{
  "num_hidden_layers": 10,
  "hidden_size": 1024,
  "num_attention_heads": 8,
  "num_key_value_heads": 8,
  "head_dim": 64,
  "intermediate_size": 4096,
  "vocab_size": 9517,
  "hidden_act": "geglu",
  "norm": "layernorm",
  "norm_place": "pre",
  "norm_eps": 1e-06,
  "positions": "rope",
  "rope_theta": 1020.0,
  "rope_fraction": 0.5,
  "qk_norm": true,
  "attn_scale": 0.14,
  "bias": "none",
  "tie_word_embeddings": "early",
  "parallel_block": false,
  "extras": ["local attention windows", "paired heads", "shifted keys", "gated attention", "attention sinks", "capped logits"],
  "init": "normal",
  "init_std_qkv": 0.0159,
  "init_std_o": 0.0224,
  "init_std_up": 0.0159,
  "init_std_down": 0.0,
  "init_mimetic": 0.7,
  "optimizer": "muon_variant",
  "learning_rate": 0.00204,
  "weight_decay": 0.098,
  "lr_head": 0.00685,
  "warmup_steps": 0,
  "schedule": "cos",
  "final_lr_fraction": 0.03,
  "batch_tokens": [131072, 262144, 524288],
  "max_seq_len": 2048,
  "doc_mask": true,
  "train_tokens": 957700000,
  "max_steps": 3212,
  "dataset": "wikipedia_en"
}
Each number is 50 + 15 x the weight over its row's rms, rounded and kept within 0 to 99. Layers, rows and columns count from 0. The size before them is the row's rms in percent of the matrix's.

# layer 7 MLP gate, 4096x1024, rms 0.0565, rows 2409-2445, columns 320-383
101:60 64 67 68 35 24 21 22 63 32 54 65 39 55 69 32 41 59 38 73 43 63 45 44 53 52 50 63 38 55 66 76 44 44 79 50 61 26 61 40 18 66 72 28 47 58 62 57 39 66 39 63 37 46 49 78 22 57 19 55 60 61 26 37
097:38 39 77 64 60 68 63 33 60 40 35 33 17 52 87 32 56 36 48 23 23 63 52 47 56 42 46 40 73 83 25 58 32 46 38 46 40 52 50 43 91 74 57 54 57 46 75 42 99 41 74 65 45 69 43 70 41 48 65 67 43 55 30 46
099:62 48 53 48 59 39 54 66 44 60 45 50 49 54 64 60 54 62 50 73 52 81 33 78 83 33 48 71 53 68 63 42 39 74 45 30 38 84 44 31 27 66 67 19 50 62 64 31 34 36 66 62 64 58 64 43 57 48 82 25 62 33 50 28
098:34 40 49 54 57 49 65 52 45 32 35 59 42 33 34 83 44 37 69 44 29 52 53 78 49 72 70 55 38 62 60 57 16 38 57 53 71 40 53 64 60 72 96 70 44 33 62 48 36 57 51 41 48 62 81 54 44 66 37 32 39 62 53 51
100:61 42 52 78 66 56 46 50 75 52 84 71 50 42 49 81 60 68 36 69 49 31 49 27 33 37 38 42 47 51 51 50 46 41 46 49 45 33 54 48 46 61 61 24 72 21 68 57 10 36 32 48 37 57 54 28 67 35 50 60 52 48 01 07
100:33 57 67 56 47 58 54 19 48 49 55 60 57 51 38 58 28 41 47 48 61 44 54 27 47 43 75 65 53 65 48 72 29 27 35 29 68 38 47 67 51 38 63 45 49 66 33 16 38 38 55 63 47 72 52 28 39 52 38 47 39 53 47 30
099:62 68 82 59 49 54 69 36 06 65 64 27 30 44 76 29 75 44 57 52 45 51 36 17 65 50 37 63 35 66 46 29 56 14 50 46 54 33 43 54 38 29 32 61 52 49 40 47 61 50 68 48 61 38 58 36 53 79 37 34 54 46 28 32
096:40 12 37 54 56 58 61 25 62 22 73 48 41 56 73 21 24 45 29 88 35 46 50 62 65 40 53 59 69 77 70 43 52 58 25 42 32 56 49 68 71 64 46 57 36 61 35 47 51 36 47 53 46 56 27 76 36 86 38 51 54 56 93 43
100:57 38 34 40 57 22 40 68 10 37 51 36 65 64 62 81 44 65 34 69 55 45 44 83 54 62 66 61 16 52 64 43 22 41 75 61 21 50 63 61 34 42 37 49 64 65 60 51 53 50 62 69 32 40 46 50 49 12 39 70 32 76 51 54
103:51 57 59 42 60 39 62 73 61 14 48 33 69 41 22 71 47 65 50 28 56 55 39 25 52 56 65 47 62 64 47 68 72 65 27 41 18 27 55 57 21 65 32 58 53 46 53 38 64 58 39 69 53 46 21 67 44 55 46 52 34 71 50 61
100:37 59 35 79 27 47 45 45 57 41 49 62 55 29 42 48 33 25 52 59 44 48 72 87 68 40 52 29 14 66 51 20 48 26 50 62 67 77 47 37 37 66 42 49 46 45 31 63 60 61 50 39 66 52 51 74 32 44 39 47 60 64 32 55
100:45 47 36 48 47 85 45 57 43 65 40 52 30 54 61 31 60 46 75 39 38 34 45 59 43 42 59 52 76 76 53 31 46 56 61 51 70 49 76 56 60 55 54 59 66 34 36 39 74 74 39 67 35 78 38 24 74 36 19 64 36 24 53 60
104:52 44 34 55 20 27 49 60 27 58 58 02 50 45 13 31 46 81 52 54 70 58 50 44 86 69 68 60 60 34 45 75 58 62 44 60 33 77 54 39 51 44 64 34 40 25 64 84 54 29 53 70 34 52 61 37 57 59 39 60 59 35 43 43
103:68 54 57 69 11 53 80 87 68 56 58 43 57 25 40 37 61 31 64 41 54 40 39 61 69 77 21 54 43 72 72 59 24 45 29 27 58 40 34 46 53 52 61 29 53 48 60 81 36 47 38 44 50 54 37 43 63 41 33 60 24 63 45 46
104:57 23 51 37 48 44 56 49 65 76 73 18 59 38 26 53 37 57 68 43 42 51 62 48 48 31 48 79 59 66 48 38 18 49 47 75 37 50 61 47 80 56 56 70 23 64 50 31 71 54 31 52 43 22 45 37 59 53 27 49 53 44 46 41
098:23 50 63 59 54 41 34 42 64 71 56 67 33 54 49 53 30 70 54 46 65 55 27 27 60 46 34 52 89 39 61 33 30 91 51 59 60 36 56 39 50 63 47 83 62 44 40 65 66 34 65 26 57 59 57 49 76 58 24 57 42 43 68 34
099:33 70 40 51 58 46 32 62 63 59 50 28 54 49 43 46 71 78 20 35 47 36 83 41 50 39 56 28 54 55 49 59 50 54 51 65 38 38 42 76 67 31 53 46 72 40 37 81 43 38 50 50 74 35 47 65 31 38 35 49 51 65 33 31
104:43 48 66 66 60 50 32 44 62 55 31 50 52 48 49 42 52 33 56 63 32 81 39 66 69 35 68 57 64 53 32 35 43 72 43 33 41 26 20 56 41 27 53 59 44 71 65 51 87 44 31 72 39 57 39 46 68 50 63 53 25 36 56 37
100:59 75 47 36 52 28 51 15 61 53 63 61 31 74 46 64 46 44 27 41 68 45 61 54 77 45 36 47 55 56 60 51 48 63 94 36 63 72 78 43 51 63 51 46 41 75 54 51 64 41 47 58 82 50 71 80 69 80 58 16 30 54 37 51
100:53 70 51 46 31 69 38 64 59 72 56 53 48 27 70 74 49 53 56 50 62 38 49 61 60 55 31 35 61 46 51 54 44 75 26 45 44 47 38 62 47 50 55 72 71 56 57 26 70 85 45 49 67 39 54 56 56 75 35 47 62 29 41 42
099:62 40 45 51 60 33 35 45 50 57 80 60 35 48 68 31 30 49 62 45 69 50 64 46 52 51 45 48 50 57 58 63 73 64 45 38 67 50 61 71 26 52 47 80 66 21 27 54 36 40 26 48 27 55 74 37 37 55 45 60 35 47 52 51
101:15 22 35 63 48 70 47 61 28 54 28 53 38 55 50 39 49 28 34 40 44 59 45 31 51 45 45 47 41 59 60 56 84 44 38 81 54 34 40 47 30 47 70 44 43 29 55 54 62 58 56 51 46 57 30 26 65 44 38 55 47 76 42 25
101:64 33 36 47 48 34 79 45 62 52 45 28 71 47 57 31 42 48 40 69 36 53 58 43 52 39 73 25 52 38 42 47 46 46 62 57 74 53 62 71 45 64 61 34 38 48 65 64 66 31 79 43 46 64 74 46 57 35 14 41 27 57 28 52
099:29 60 47 60 44 50 61 32 71 49 66 42 49 42 51 41 35 20 78 34 46 41 49 64 34 35 44 49 46 34 25 25 49 71 67 76 78 55 45 69 53 73 22 38 53 78 46 74 58 62 56 48 32 54 48 70 48 46 57 72 80 22 29 38
100:34 50 53 54 52 60 26 47 46 68 73 46 32 63 71 31 65 82 39 64 63 42 55 30 59 27 41 42 66 15 55 58 48 47 56 30 30 70 60 28 38 67 45 27 52 57 41 27 77 92 29 46 58 44 48 41 43 70 53 66 24 48 55 48
102:64 68 70 52 73 55 62 64 43 43 54 21 68 58 54 53 14 70 58 33 31 54 47 83 42 58 50 57 44 43 45 64 41 33 86 62 03 40 91 35 68 56 57 50 62 49 44 35 34 43 57 28 44 56 60 29 58 54 56 38 55 41 43 46
100:44 57 51 69 50 48 19 40 50 32 43 67 37 20 53 40 99 38 46 36 56 58 27 51 65 57 45 37 78 64 51 41 52 47 34 48 41 55 68 58 41 42 67 13 48 65 45 48 47 40 44 48 49 33 70 59 43 79 38 72 35 62 41 51
102:32 42 49 74 82 39 50 51 31 75 36 16 59 50 35 48 49 66 56 41 49 18 36 51 43 25 66 43 36 42 42 26 64 47 63 29 18 40 49 41 63 51 52 69 56 67 50 42 64 52 56 56 62 40 72 35 61 57 45 60 35 59 37 52
098:47 31 51 49 33 56 54 39 79 32 49 65 59 23 31 54 60 50 54 43 39 54 59 58 56 25 62 24 42 62 55 54 52 63 33 51 52 56 40 70 49 59 49 64 33 73 51 55 36 50 64 31 41 57 18 54 38 42 61 24 64 52 36 55
100:45 45 38 21 39 61 74 49 24 44 34 69 25 72 48 54 54 47 57 34 09 44 27 47 53 49 76 31 65 47 34 70 43 70 27 57 62 50 67 55 72 55 25 65 55 31 59 42 66 53 57 48 33 65 45 61 32 56 50 51 64 71 49 42
095:35 48 44 42 73 69 67 35 59 87 59 52 35 69 32 58 42 34 07 58 69 62 46 50 76 51 37 37 59 42 68 57 59 49 36 63 52 41 69 71 58 42 52 76 44 68 68 41 34 47 66 80 36 40 53 49 39 66 52 45 76 43 68 24
100:60 54 31 52 59 24 68 24 68 17 70 68 53 38 34 62 56 69 37 34 44 30 52 53 39 43 29 49 44 23 43 79 56 49 73 59 52 34 48 62 39 67 54 64 48 30 74 57 60 34 67 43 68 25 39 50 39 51 50 49 31 47 86 49
099:32 09 68 57 44 44 38 59 71 40 23 51 57 35 66 51 59 57 43 53 25 66 46 67 55 47 35 46 42 52 58 53 52 63 40 75 10 59 55 24 75 56 54 37 38 59 49 40 72 80 35 44 66 35 76 85 09 26 63 61 30 48 59 72
100:41 72 27 31 45 16 51 55 41 46 48 31 34 88 38 54 81 27 54 59 58 53 59 61 57 56 72 41 47 56 68 50 41 58 50 50 70 43 60 29 70 34 39 64 18 38 36 37 46 72 29 56 40 45 46 71 70 30 70 27 42 82 59 59
103:48 50 58 34 61 85 57 40 50 33 70 38 46 46 27 65 40 52 71 17 38 15 38 59 66 53 41 47 40 42 25 50 63 27 50 29 66 61 53 53 65 20 97 38 55 39 51 39 45 75 69 60 73 33 51 53 33 76 35 65 56 62 31 51
100:54 42 63 22 46 56 25 45 48 49 61 63 46 43 70 68 40 70 41 66 48 44 37 55 19 63 72 42 35 25 22 50 33 75 45 47 61 59 46 40 61 46 38 64 39 55 55 55 42 82 43 45 49 74 77 57 44 67 45 63 50 51 57 51
099:30 44 53 53 62 59 45 41 46 41 36 40 37 55 44 30 60 23 41 51 64 25 40 15 36 28 34 24 35 67 24 58 62 32 36 59 25 95 72 59 50 59 07 30 65 67 28 65 43 43 34 50 60 24 34 39 55 61 41 46 56 57 62 19
# layer 7 MLP up, 4096x1024, rms 0.0603, rows 2409-2444, columns 320-383
098:25 23 31 40 47 58 67 64 44 68 36 51 67 45 49 66 52 25 79 56 61 54 35 49 50 49 47 41 64 64 53 49 68 45 30 52 29 56 20 60 74 17 69 68 41 26 85 61 34 40 54 46 37 42 50 56 51 52 66 48 39 45 87 36
098:56 33 24 44 53 64 44 50 34 41 43 70 58 59 26 54 59 68 41 46 19 43 60 43 58 31 65 48 20 31 38 32 51 43 57 31 36 30 45 58 70 46 37 53 55 60 45 65 51 41 33 53 56 68 34 87 52 21 25 64 64 58 59 53
100:49 51 32 66 44 50 44 47 71 32 37 64 35 32 59 51 55 57 42 16 55 46 84 44 39 69 29 31 53 41 51 70 84 52 46 61 54 27 67 76 63 51 48 69 68 32 34 55 53 63 56 70 73 36 59 47 61 48 45 51 38 50 59 58
097:32 67 50 61 57 60 30 71 52 46 17 72 37 33 39 24 66 64 54 22 51 32 49 50 52 60 69 42 48 71 48 57 27 53 38 52 34 72 66 58 53 78 69 69 36 66 32 50 62 47 49 66 53 58 36 67 55 43 61 38 51 48 62 47
098:42 62 83 76 32 43 48 58 47 58 54 63 20 53 44 47 65 77 45 74 59 69 56 33 57 49 69 59 43 40 60 57 32 46 50 49 30 47 64 78 58 42 60 48 43 66 55 32 38 55 10 39 56 20 28 51 64 66 72 30 57 49 47 40
102:56 61 27 40 60 32 46 69 54 41 39 49 53 56 45 42 37 32 64 43 42 59 38 48 45 42 42 49 43 48 55 39 49 57 31 50 40 47 38 34 36 44 38 42 41 32 64 61 47 68 34 60 70 83 63 73 68 48 61 62 69 40 63 56
102:48 45 65 42 51 48 42 67 24 30 12 34 61 58 43 58 47 36 47 57 53 75 51 53 57 27 53 78 37 57 45 69 48 72 76 60 49 70 54 58 62 67 70 37 52 62 76 57 24 55 33 52 42 34 59 71 47 24 48 42 41 31 44 44
098:47 71 46 54 60 53 55 49 29 55 61 55 41 79 40 51 49 37 28 81 60 90 36 52 23 53 56 62 41 69 47 81 71 51 70 31 65 54 63 25 44 70 27 60 84 40 55 62 25 59 50 73 80 75 50 29 49 67 53 74 52 72 49 39
101:72 59 49 58 56 36 53 50 48 46 38 58 48 47 42 62 33 46 61 40 66 52 58 50 44 50 40 65 42 67 55 81 51 57 45 64 60 38 67 47 35 33 33 67 79 53 61 00 66 47 65 67 56 47 43 49 62 41 64 63 27 40 59 42
103:66 48 58 30 46 67 60 54 37 69 29 27 66 62 31 63 52 53 65 53 52 59 45 61 36 63 43 08 41 44 77 70 52 67 49 35 80 27 37 61 54 47 36 72 36 75 60 81 84 33 61 49 61 46 27 79 49 45 31 28 61 32 53 65
099:44 46 57 51 40 24 42 49 35 40 49 34 41 59 47 43 60 57 59 70 73 30 49 66 63 57 59 58 31 62 32 34 10 45 55 66 53 42 58 82 58 29 52 50 76 48 51 42 52 43 29 68 19 83 31 37 58 76 45 68 54 80 41 86
105:69 72 54 54 53 59 38 47 36 57 44 57 57 50 60 41 58 48 67 44 47 43 69 59 55 33 38 33 79 57 60 65 48 50 55 42 41 62 86 23 69 46 42 57 72 67 71 66 57 48 49 65 21 51 49 43 61 51 06 39 45 15 28 64
102:55 75 66 39 56 38 54 57 53 70 41 40 62 52 72 63 38 48 77 43 48 57 37 48 44 43 52 43 49 60 33 46 53 45 68 24 44 28 46 66 62 38 69 52 48 54 56 62 59 62 60 43 31 35 62 55 34 60 42 18 36 50 45 27
101:42 44 18 65 58 59 63 44 48 35 39 56 66 46 58 53 59 32 19 46 09 29 62 71 30 52 86 40 43 59 58 42 42 44 47 69 58 59 35 43 42 25 65 57 64 55 70 29 24 62 84 46 54 47 24 41 47 46 82 74 53 91 49 64
106:57 05 36 52 58 23 67 83 56 90 45 34 38 43 68 66 42 47 64 54 57 19 58 43 66 56 49 74 60 42 59 59 48 52 42 47 49 48 55 62 38 40 88 21 20 57 50 51 49 45 72 46 58 43 71 44 44 46 41 48 40 38 41 81
101:34 68 50 39 58 54 34 48 45 54 30 36 59 64 35 50 50 59 44 47 46 37 54 54 35 43 61 38 51 67 29 64 61 53 34 68 44 75 49 60 64 50 52 43 59 44 80 12 33 56 42 57 59 28 67 45 71 58 43 72 34 50 70 62
102:32 59 42 57 54 61 96 53 54 49 70 59 57 38 29 53 33 33 71 55 70 74 48 55 67 42 44 39 38 30 62 55 49 52 50 22 49 88 79 46 55 17 20 35 41 70 54 32 36 51 53 36 29 71 61 43 69 48 57 42 28 62 31 64
104:36 57 48 39 52 24 58 49 62 49 44 35 57 43 40 25 32 39 28 61 32 62 72 53 54 39 48 20 50 25 28 32 59 70 61 36 29 43 41 59 68 66 17 66 43 46 63 82 42 36 77 52 86 72 40 39 43 52 35 70 50 32 46 50
101:68 48 60 52 83 49 38 63 15 75 43 55 35 74 64 58 42 68 59 18 24 47 68 51 47 65 65 38 63 59 45 73 52 42 59 41 64 62 38 59 41 51 58 72 32 57 27 57 54 56 58 31 55 43 33 57 55 39 43 21 53 64 44 47
102:41 49 59 35 88 62 41 62 56 48 44 38 39 64 54 60 57 50 35 74 20 64 40 60 52 43 60 60 55 67 64 55 45 67 56 31 49 49 51 58 52 33 28 49 61 52 74 62 24 56 30 45 18 34 34 49 45 42 51 62 40 73 53 37
100:84 27 33 44 59 49 62 77 49 45 52 61 50 27 52 35 52 50 68 25 46 49 66 41 38 39 39 75 31 70 45 39 25 75 74 41 70 51 42 42 34 59 62 41 44 77 60 44 58 58 74 48 62 59 58 59 57 53 35 38 69 33 56 46
099:68 42 57 60 52 38 25 41 75 61 42 42 60 67 21 52 34 78 55 50 44 34 58 21 66 44 68 64 53 74 48 33 71 61 25 63 07 54 46 43 30 24 76 44 69 40 41 73 66 56 37 49 62 62 49 53 66 48 15 57 66 58 37 51
100:39 54 30 32 45 61 47 58 31 33 36 60 71 64 54 61 45 71 47 31 56 45 72 38 75 53 52 45 43 99 39 58 25 59 63 53 68 70 45 46 56 64 68 41 47 38 36 65 44 32 48 30 29 32 38 38 74 32 24 47 63 54 46 41
101:43 58 19 38 51 49 50 76 23 36 57 43 40 50 74 81 45 36 34 47 58 61 93 53 57 52 47 41 49 62 69 62 28 50 54 30 48 53 52 24 57 45 48 51 55 64 24 94 46 52 38 61 61 61 68 58 52 49 53 35 66 72 19 76
100:30 73 61 18 62 58 49 60 55 42 60 45 63 59 52 43 30 50 55 40 56 59 57 57 34 31 38 43 41 37 54 24 49 38 70 44 48 49 48 50 41 56 21 54 48 30 44 48 53 65 23 53 33 64 49 53 65 46 53 73 39 52 48 38
100:56 43 31 43 61 50 49 54 54 38 68 22 39 57 53 37 72 46 63 40 51 63 52 64 15 28 17 55 45 47 52 53 37 49 57 50 29 61 37 66 46 68 81 76 56 44 54 58 57 45 75 44 30 63 53 74 27 49 54 36 75 64 23 34
098:51 25 51 69 66 56 67 56 64 70 59 59 63 52 58 39 46 28 56 56 64 61 31 64 34 80 38 70 46 48 30 29 47 41 43 61 64 78 57 39 38 60 55 41 57 54 54 49 29 64 65 36 45 64 53 46 32 56 44 54 62 40 37 44
100:59 58 78 37 53 46 42 35 71 70 54 58 37 51 48 53 53 30 43 34 44 50 51 84 79 54 46 26 46 44 40 32 41 51 30 84 31 66 51 68 56 43 72 52 29 39 40 49 42 39 56 58 48 42 61 57 88 65 62 42 51 51 88 71
101:62 45 50 57 24 27 65 47 38 48 42 41 72 36 77 78 66 73 69 38 54 18 75 47 49 50 65 41 59 81 43 63 56 54 61 58 42 78 35 49 38 70 58 40 62 30 54 54 69 62 64 45 61 47 44 82 58 46 35 54 44 57 66 36
102:35 52 58 61 86 47 51 54 21 50 63 63 64 30 60 61 18 34 39 41 50 42 68 43 51 71 61 50 69 49 90 54 62 59 44 47 35 30 40 37 40 39 52 23 60 77 22 41 30 80 27 42 52 55 53 45 76 40 68 59 52 36 58 64
096:47 47 70 65 31 54 50 73 45 43 37 44 59 63 56 14 58 17 75 78 56 34 02 57 63 56 58 45 64 61 40 45 39 43 68 68 49 54 60 52 69 58 27 48 61 35 67 44 40 55 31 41 62 50 83 46 54 58 51 48 51 38 48 71
099:48 37 47 66 45 22 44 59 34 44 32 72 75 57 35 80 60 67 62 36 54 49 62 56 51 55 36 44 88 26 50 47 42 35 46 57 55 43 47 30 64 39 09 44 86 42 72 57 37 50 53 66 57 57 23 32 40 37 49 48 38 55 53 43
098:51 71 42 61 14 58 29 12 46 58 53 33 68 71 36 53 59 34 48 48 61 75 58 60 48 62 42 56 66 42 43 33 61 46 37 40 38 83 32 26 39 64 36 48 35 46 32 58 59 51 63 40 64 26 57 44 63 63 30 32 55 38 56 39
098:47 59 62 55 46 28 29 59 41 56 41 52 47 44 40 35 26 37 39 45 50 63 10 71 69 41 43 52 71 34 53 37 36 45 30 40 54 69 61 88 56 66 51 30 50 53 26 66 47 45 77 42 30 46 35 48 29 84 46 47 73 17 12 41
104:62 46 79 52 32 46 58 50 54 47 36 60 68 33 51 70 36 53 31 47 53 55 46 66 61 49 44 25 11 62 11 42 52 38 70 58 61 19 60 46 69 74 64 53 76 38 55 37 39 36 74 56 49 38 64 54 18 34 61 71 51 36 44 40
100:37 46 72 65 66 58 50 69 70 49 43 60 65 54 62 47 43 60 41 30 65 28 61 43 56 37 27 52 29 46 69 50 34 38 25 49 50 43 40 60 80 57 61 38 48 46 66 87 48 37 33 54 99 66 39 46 55 50 33 70 47 66 41 83
# layer 7 MLP down (transposed), 4096x1024, rms 0.0589, rows 2409-2444, columns 320-383
097:35 71 25 38 38 26 46 56 34 62 54 64 37 74 77 80 42 66 35 50 52 51 52 67 43 56 25 54 38 38 60 53 42 32 51 37 60 58 24 61 51 55 54 51 53 60 47 57 68 63 71 46 31 42 78 56 73 57 69 73 42 39 40 52
101:51 38 59 56 67 73 38 19 38 38 40 59 63 41 52 56 38 42 54 26 76 64 52 41 65 62 38 51 26 67 36 78 49 49 33 57 50 36 33 36 55 69 32 59 43 83 40 54 27 31 42 58 44 65 38 61 46 59 67 75 34 43 26 66
099:53 37 61 42 57 65 67 47 53 23 22 41 45 43 81 58 54 41 61 33 55 44 55 52 58 43 65 29 47 44 41 20 81 54 47 53 44 45 52 50 59 76 51 49 67 47 47 55 20 63 73 02 61 47 68 36 45 48 67 50 69 61 53 32
098:62 62 59 40 54 36 73 56 76 55 58 63 51 41 61 42 41 20 51 54 47 43 45 35 72 37 34 47 56 41 41 61 46 59 70 51 63 39 40 86 63 61 47 71 57 54 23 42 82 42 45 45 65 22 32 50 53 85 44 69 17 48 38 38
100:68 42 56 57 52 40 56 46 61 48 59 67 39 39 53 63 52 26 76 35 38 60 51 42 46 32 74 84 39 50 55 50 74 50 43 45 49 45 49 56 35 52 64 47 38 59 75 41 53 45 51 25 21 28 22 38 67 68 42 23 56 39 72 50
102:82 36 85 56 40 31 55 57 27 56 47 45 38 27 55 28 64 33 40 36 42 36 19 50 51 41 38 67 40 32 43 57 39 17 65 63 51 49 54 70 24 46 25 36 76 52 69 48 72 73 49 53 81 36 55 58 19 22 56 48 64 71 28 35
103:34 39 25 67 73 89 36 45 58 36 56 71 62 46 53 56 53 49 46 55 66 60 46 50 54 52 58 26 60 67 50 64 35 67 60 40 38 44 62 72 67 74 65 69 42 61 46 49 67 42 54 62 45 63 47 67 40 35 52 46 47 79 82 62
096:48 37 60 62 42 55 60 44 41 40 63 36 36 69 44 50 41 37 59 57 49 42 39 26 56 32 70 70 28 26 39 51 51 14 75 48 60 69 41 51 91 61 51 52 34 40 31 61 65 34 38 61 67 33 77 55 40 53 35 64 72 46 30 28
100:81 40 37 66 47 67 68 51 56 66 39 32 44 57 38 80 55 51 48 39 68 49 44 58 54 75 51 70 54 70 46 41 32 56 43 63 62 69 37 58 68 58 55 57 45 30 41 55 38 36 57 58 40 39 40 53 49 41 52 43 47 62 28 42
102:50 57 42 51 47 38 05 71 58 56 60 32 27 33 47 47 22 53 73 48 51 69 25 41 49 69 36 63 69 11 38 66 48 47 52 14 97 88 58 46 36 75 49 70 47 57 68 60 56 53 48 51 28 76 43 79 19 26 46 47 44 59 33 54
101:38 28 78 40 45 35 84 61 48 64 61 69 35 38 47 60 66 49 39 28 35 52 50 50 41 53 63 33 65 42 40 59 50 46 59 50 55 55 54 54 30 43 43 56 40 47 39 28 49 54 67 53 42 32 61 34 54 37 62 53 65 37 51 30
109:23 52 60 23 51 70 69 29 45 51 51 71 40 22 48 35 57 55 71 67 72 52 38 32 45 36 79 42 65 62 50 42 49 44 59 63 83 27 53 59 63 52 34 91 71 46 63 68 49 30 53 86 44 48 43 31 64 44 43 30 32 44 56 54
100:51 47 41 56 51 67 56 73 26 78 40 65 43 43 54 43 47 77 70 38 51 42 61 64 58 35 39 25 68 51 33 26 30 34 50 47 23 31 41 57 48 36 34 41 39 38 41 47 82 63 41 45 44 68 45 29 35 67 57 54 74 52 53 26
102:83 39 64 65 45 37 42 81 63 53 44 57 58 38 61 30 48 57 48 70 38 41 52 20 38 65 73 37 60 73 55 61 42 25 31 73 56 58 63 53 42 34 47 46 60 72 56 84 39 49 29 50 62 46 61 67 81 09 59 41 41 32 18 53
103:75 41 19 43 38 46 39 31 59 56 46 56 62 60 70 49 54 47 67 54 61 57 60 40 62 37 62 63 54 30 26 51 67 51 42 42 52 43 60 54 79 58 39 38 50 66 41 58 58 47 60 15 69 54 56 49 58 61 62 52 74 56 44 57
101:29 63 40 59 77 49 34 35 63 46 48 45 44 44 21 45 55 59 66 71 33 52 40 31 02 61 78 32 52 32 31 79 48 33 66 46 71 50 43 24 70 44 58 38 65 51 77 85 32 43 58 58 71 66 26 53 60 53 60 19 50 48 54 75
096:51 62 32 64 34 68 63 41 48 61 46 72 51 40 39 20 31 20 58 38 66 69 63 41 70 45 66 30 54 42 30 34 27 63 51 60 50 70 63 43 63 58 43 68 48 37 92 71 34 81 42 49 48 62 34 48 69 32 38 15 64 49 21 31
102:59 69 36 76 54 47 49 56 25 64 34 42 40 39 26 43 65 84 71 59 34 46 56 74 07 55 51 43 31 45 54 78 56 26 43 33 55 69 62 50 63 59 17 50 66 67 52 67 48 68 54 73 55 58 67 35 49 28 66 57 31 25 35 48
101:49 66 48 86 64 56 55 41 64 31 36 47 56 64 59 43 45 62 58 34 42 26 79 34 45 56 38 63 31 27 34 60 50 32 67 39 39 46 38 83 74 42 56 53 62 54 40 41 44 40 45 57 23 37 59 52 65 73 24 54 37 52 56 42
101:40 35 53 52 62 58 36 71 36 82 17 76 52 65 22 85 36 51 51 47 12 46 35 61 60 59 41 65 56 73 45 56 45 42 41 54 70 47 32 65 74 44 55 43 46 39 45 69 50 65 40 52 45 55 75 28 44 61 59 66 61 67 41 44
099:50 58 41 65 40 51 76 53 39 37 53 49 57 46 71 53 59 40 27 33 65 84 32 45 45 38 70 46 36 44 63 72 71 57 43 56 27 48 41 27 39 39 30 34 56 40 22 06 66 60 53 66 28 39 56 64 72 43 51 41 53 34 53 34
101:57 42 59 35 43 54 72 58 44 32 65 86 40 57 67 28 45 61 84 66 59 54 69 69 31 66 39 53 54 28 63 43 52 34 51 35 24 68 23 51 45 59 49 47 63 40 35 82 49 84 49 53 28 45 30 43 59 53 51 40 57 58 66 42
100:46 41 61 91 41 37 84 71 55 31 72 56 53 47 64 56 32 44 45 36 33 52 50 57 47 51 85 39 59 67 33 46 23 37 45 46 37 38 93 48 37 41 67 38 48 76 51 66 51 55 30 55 58 53 47 74 48 33 48 28 12 55 54 63
100:67 40 54 38 67 26 53 61 41 48 38 46 36 41 34 48 48 52 58 65 23 36 42 40 46 58 53 54 70 75 73 44 44 50 59 40 51 57 76 59 78 28 55 43 47 50 54 55 74 50 26 48 40 60 44 49 44 44 37 68 42 20 51 54
099:50 50 34 31 41 54 47 54 46 69 44 69 73 55 32 09 43 46 33 52 37 73 40 64 43 47 39 42 38 72 56 57 70 49 67 55 54 67 55 37 56 95 46 45 55 22 04 62 40 53 61 50 54 53 61 63 62 41 34 47 34 37 57 27
102:37 64 61 61 38 76 35 46 38 53 48 39 18 58 66 43 47 50 41 68 48 62 60 65 45 54 49 50 52 34 53 58 46 39 61 69 55 50 48 76 68 35 54 29 69 52 54 68 34 73 48 30 56 34 31 49 50 59 35 27 54 34 43 28
098:72 64 43 46 54 48 33 44 53 55 52 38 54 55 37 56 68 21 55 47 48 67 43 54 54 57 32 66 60 39 64 45 72 64 51 38 59 65 63 59 67 63 56 44 51 52 43 78 54 35 43 69 45 53 82 34 46 32 50 55 51 57 54 38
100:54 42 41 40 57 60 39 26 40 37 41 55 54 57 41 58 45 29 37 27 48 31 74 57 43 39 37 24 33 75 57 38 47 45 53 45 59 53 45 52 39 22 52 08 58 55 78 30 60 45 47 64 66 70 34 46 34 51 62 52 64 33 47 64
102:59 48 47 29 41 39 65 37 62 68 33 50 57 51 47 54 62 40 45 23 49 62 60 59 60 57 32 48 58 67 79 49 55 25 50 59 45 77 59 55 59 43 32 57 74 45 59 61 60 46 40 41 27 61 41 63 55 54 64 32 50 55 45 19
104:56 63 75 54 42 69 36 55 70 69 27 58 42 44 34 58 92 64 81 40 43 46 14 43 67 42 64 55 46 35 69 91 46 42 63 52 38 59 46 43 23 44 49 45 68 71 79 58 45 62 51 50 56 47 57 35 49 47 58 56 61 46 37 62
096:65 52 47 45 37 58 59 34 58 61 52 59 86 39 37 52 25 54 34 55 58 53 51 20 46 54 43 57 45 54 24 37 27 36 43 64 53 12 52 37 44 51 59 66 49 70 22 19 44 49 60 71 62 40 58 47 47 42 37 31 62 66 82 81
101:50 27 74 62 53 45 26 65 55 63 43 45 57 53 41 27 58 42 47 65 70 49 75 62 44 41 63 38 52 60 67 52 39 50 45 48 64 43 39 47 81 66 64 50 62 40 71 29 41 38 39 52 41 53 56 60 64 49 46 34 69 44 28 34
099:54 34 61 67 55 38 38 41 59 49 54 85 53 40 86 59 30 32 66 66 71 49 39 00 45 50 73 21 40 63 50 39 53 37 41 40 49 66 65 29 38 44 43 48 36 70 88 15 44 48 40 57 51 51 70 44 53 31 53 64 39 57 63 80
096:44 36 56 41 41 60 41 49 32 58 56 38 67 58 37 51 46 49 48 74 60 41 56 38 68 78 22 60 56 72 47 52 63 30 41 53 57 53 28 49 16 47 34 71 56 48 44 73 53 57 57 62 45 63 61 36 48 69 50 37 52 54 55 63
103:77 22 34 28 37 68 52 54 34 51 28 16 70 56 54 45 53 51 51 64 75 43 40 44 45 49 88 66 43 43 21 44 41 66 51 52 57 33 52 67 44 65 46 53 53 41 60 50 55 56 43 43 60 51 72 58 51 47 25 40 56 52 47 57
103:38 59 47 43 45 77 36 19 45 46 65 16 27 63 60 75 79 45 12 35 26 32 30 35 26 49 87 65 61 50 63 45 50 84 53 57 39 26 47 62 58 45 32 67 50 56 18 35 37 60 57 63 67 47 67 39 57 47 42 47 32 44 38 48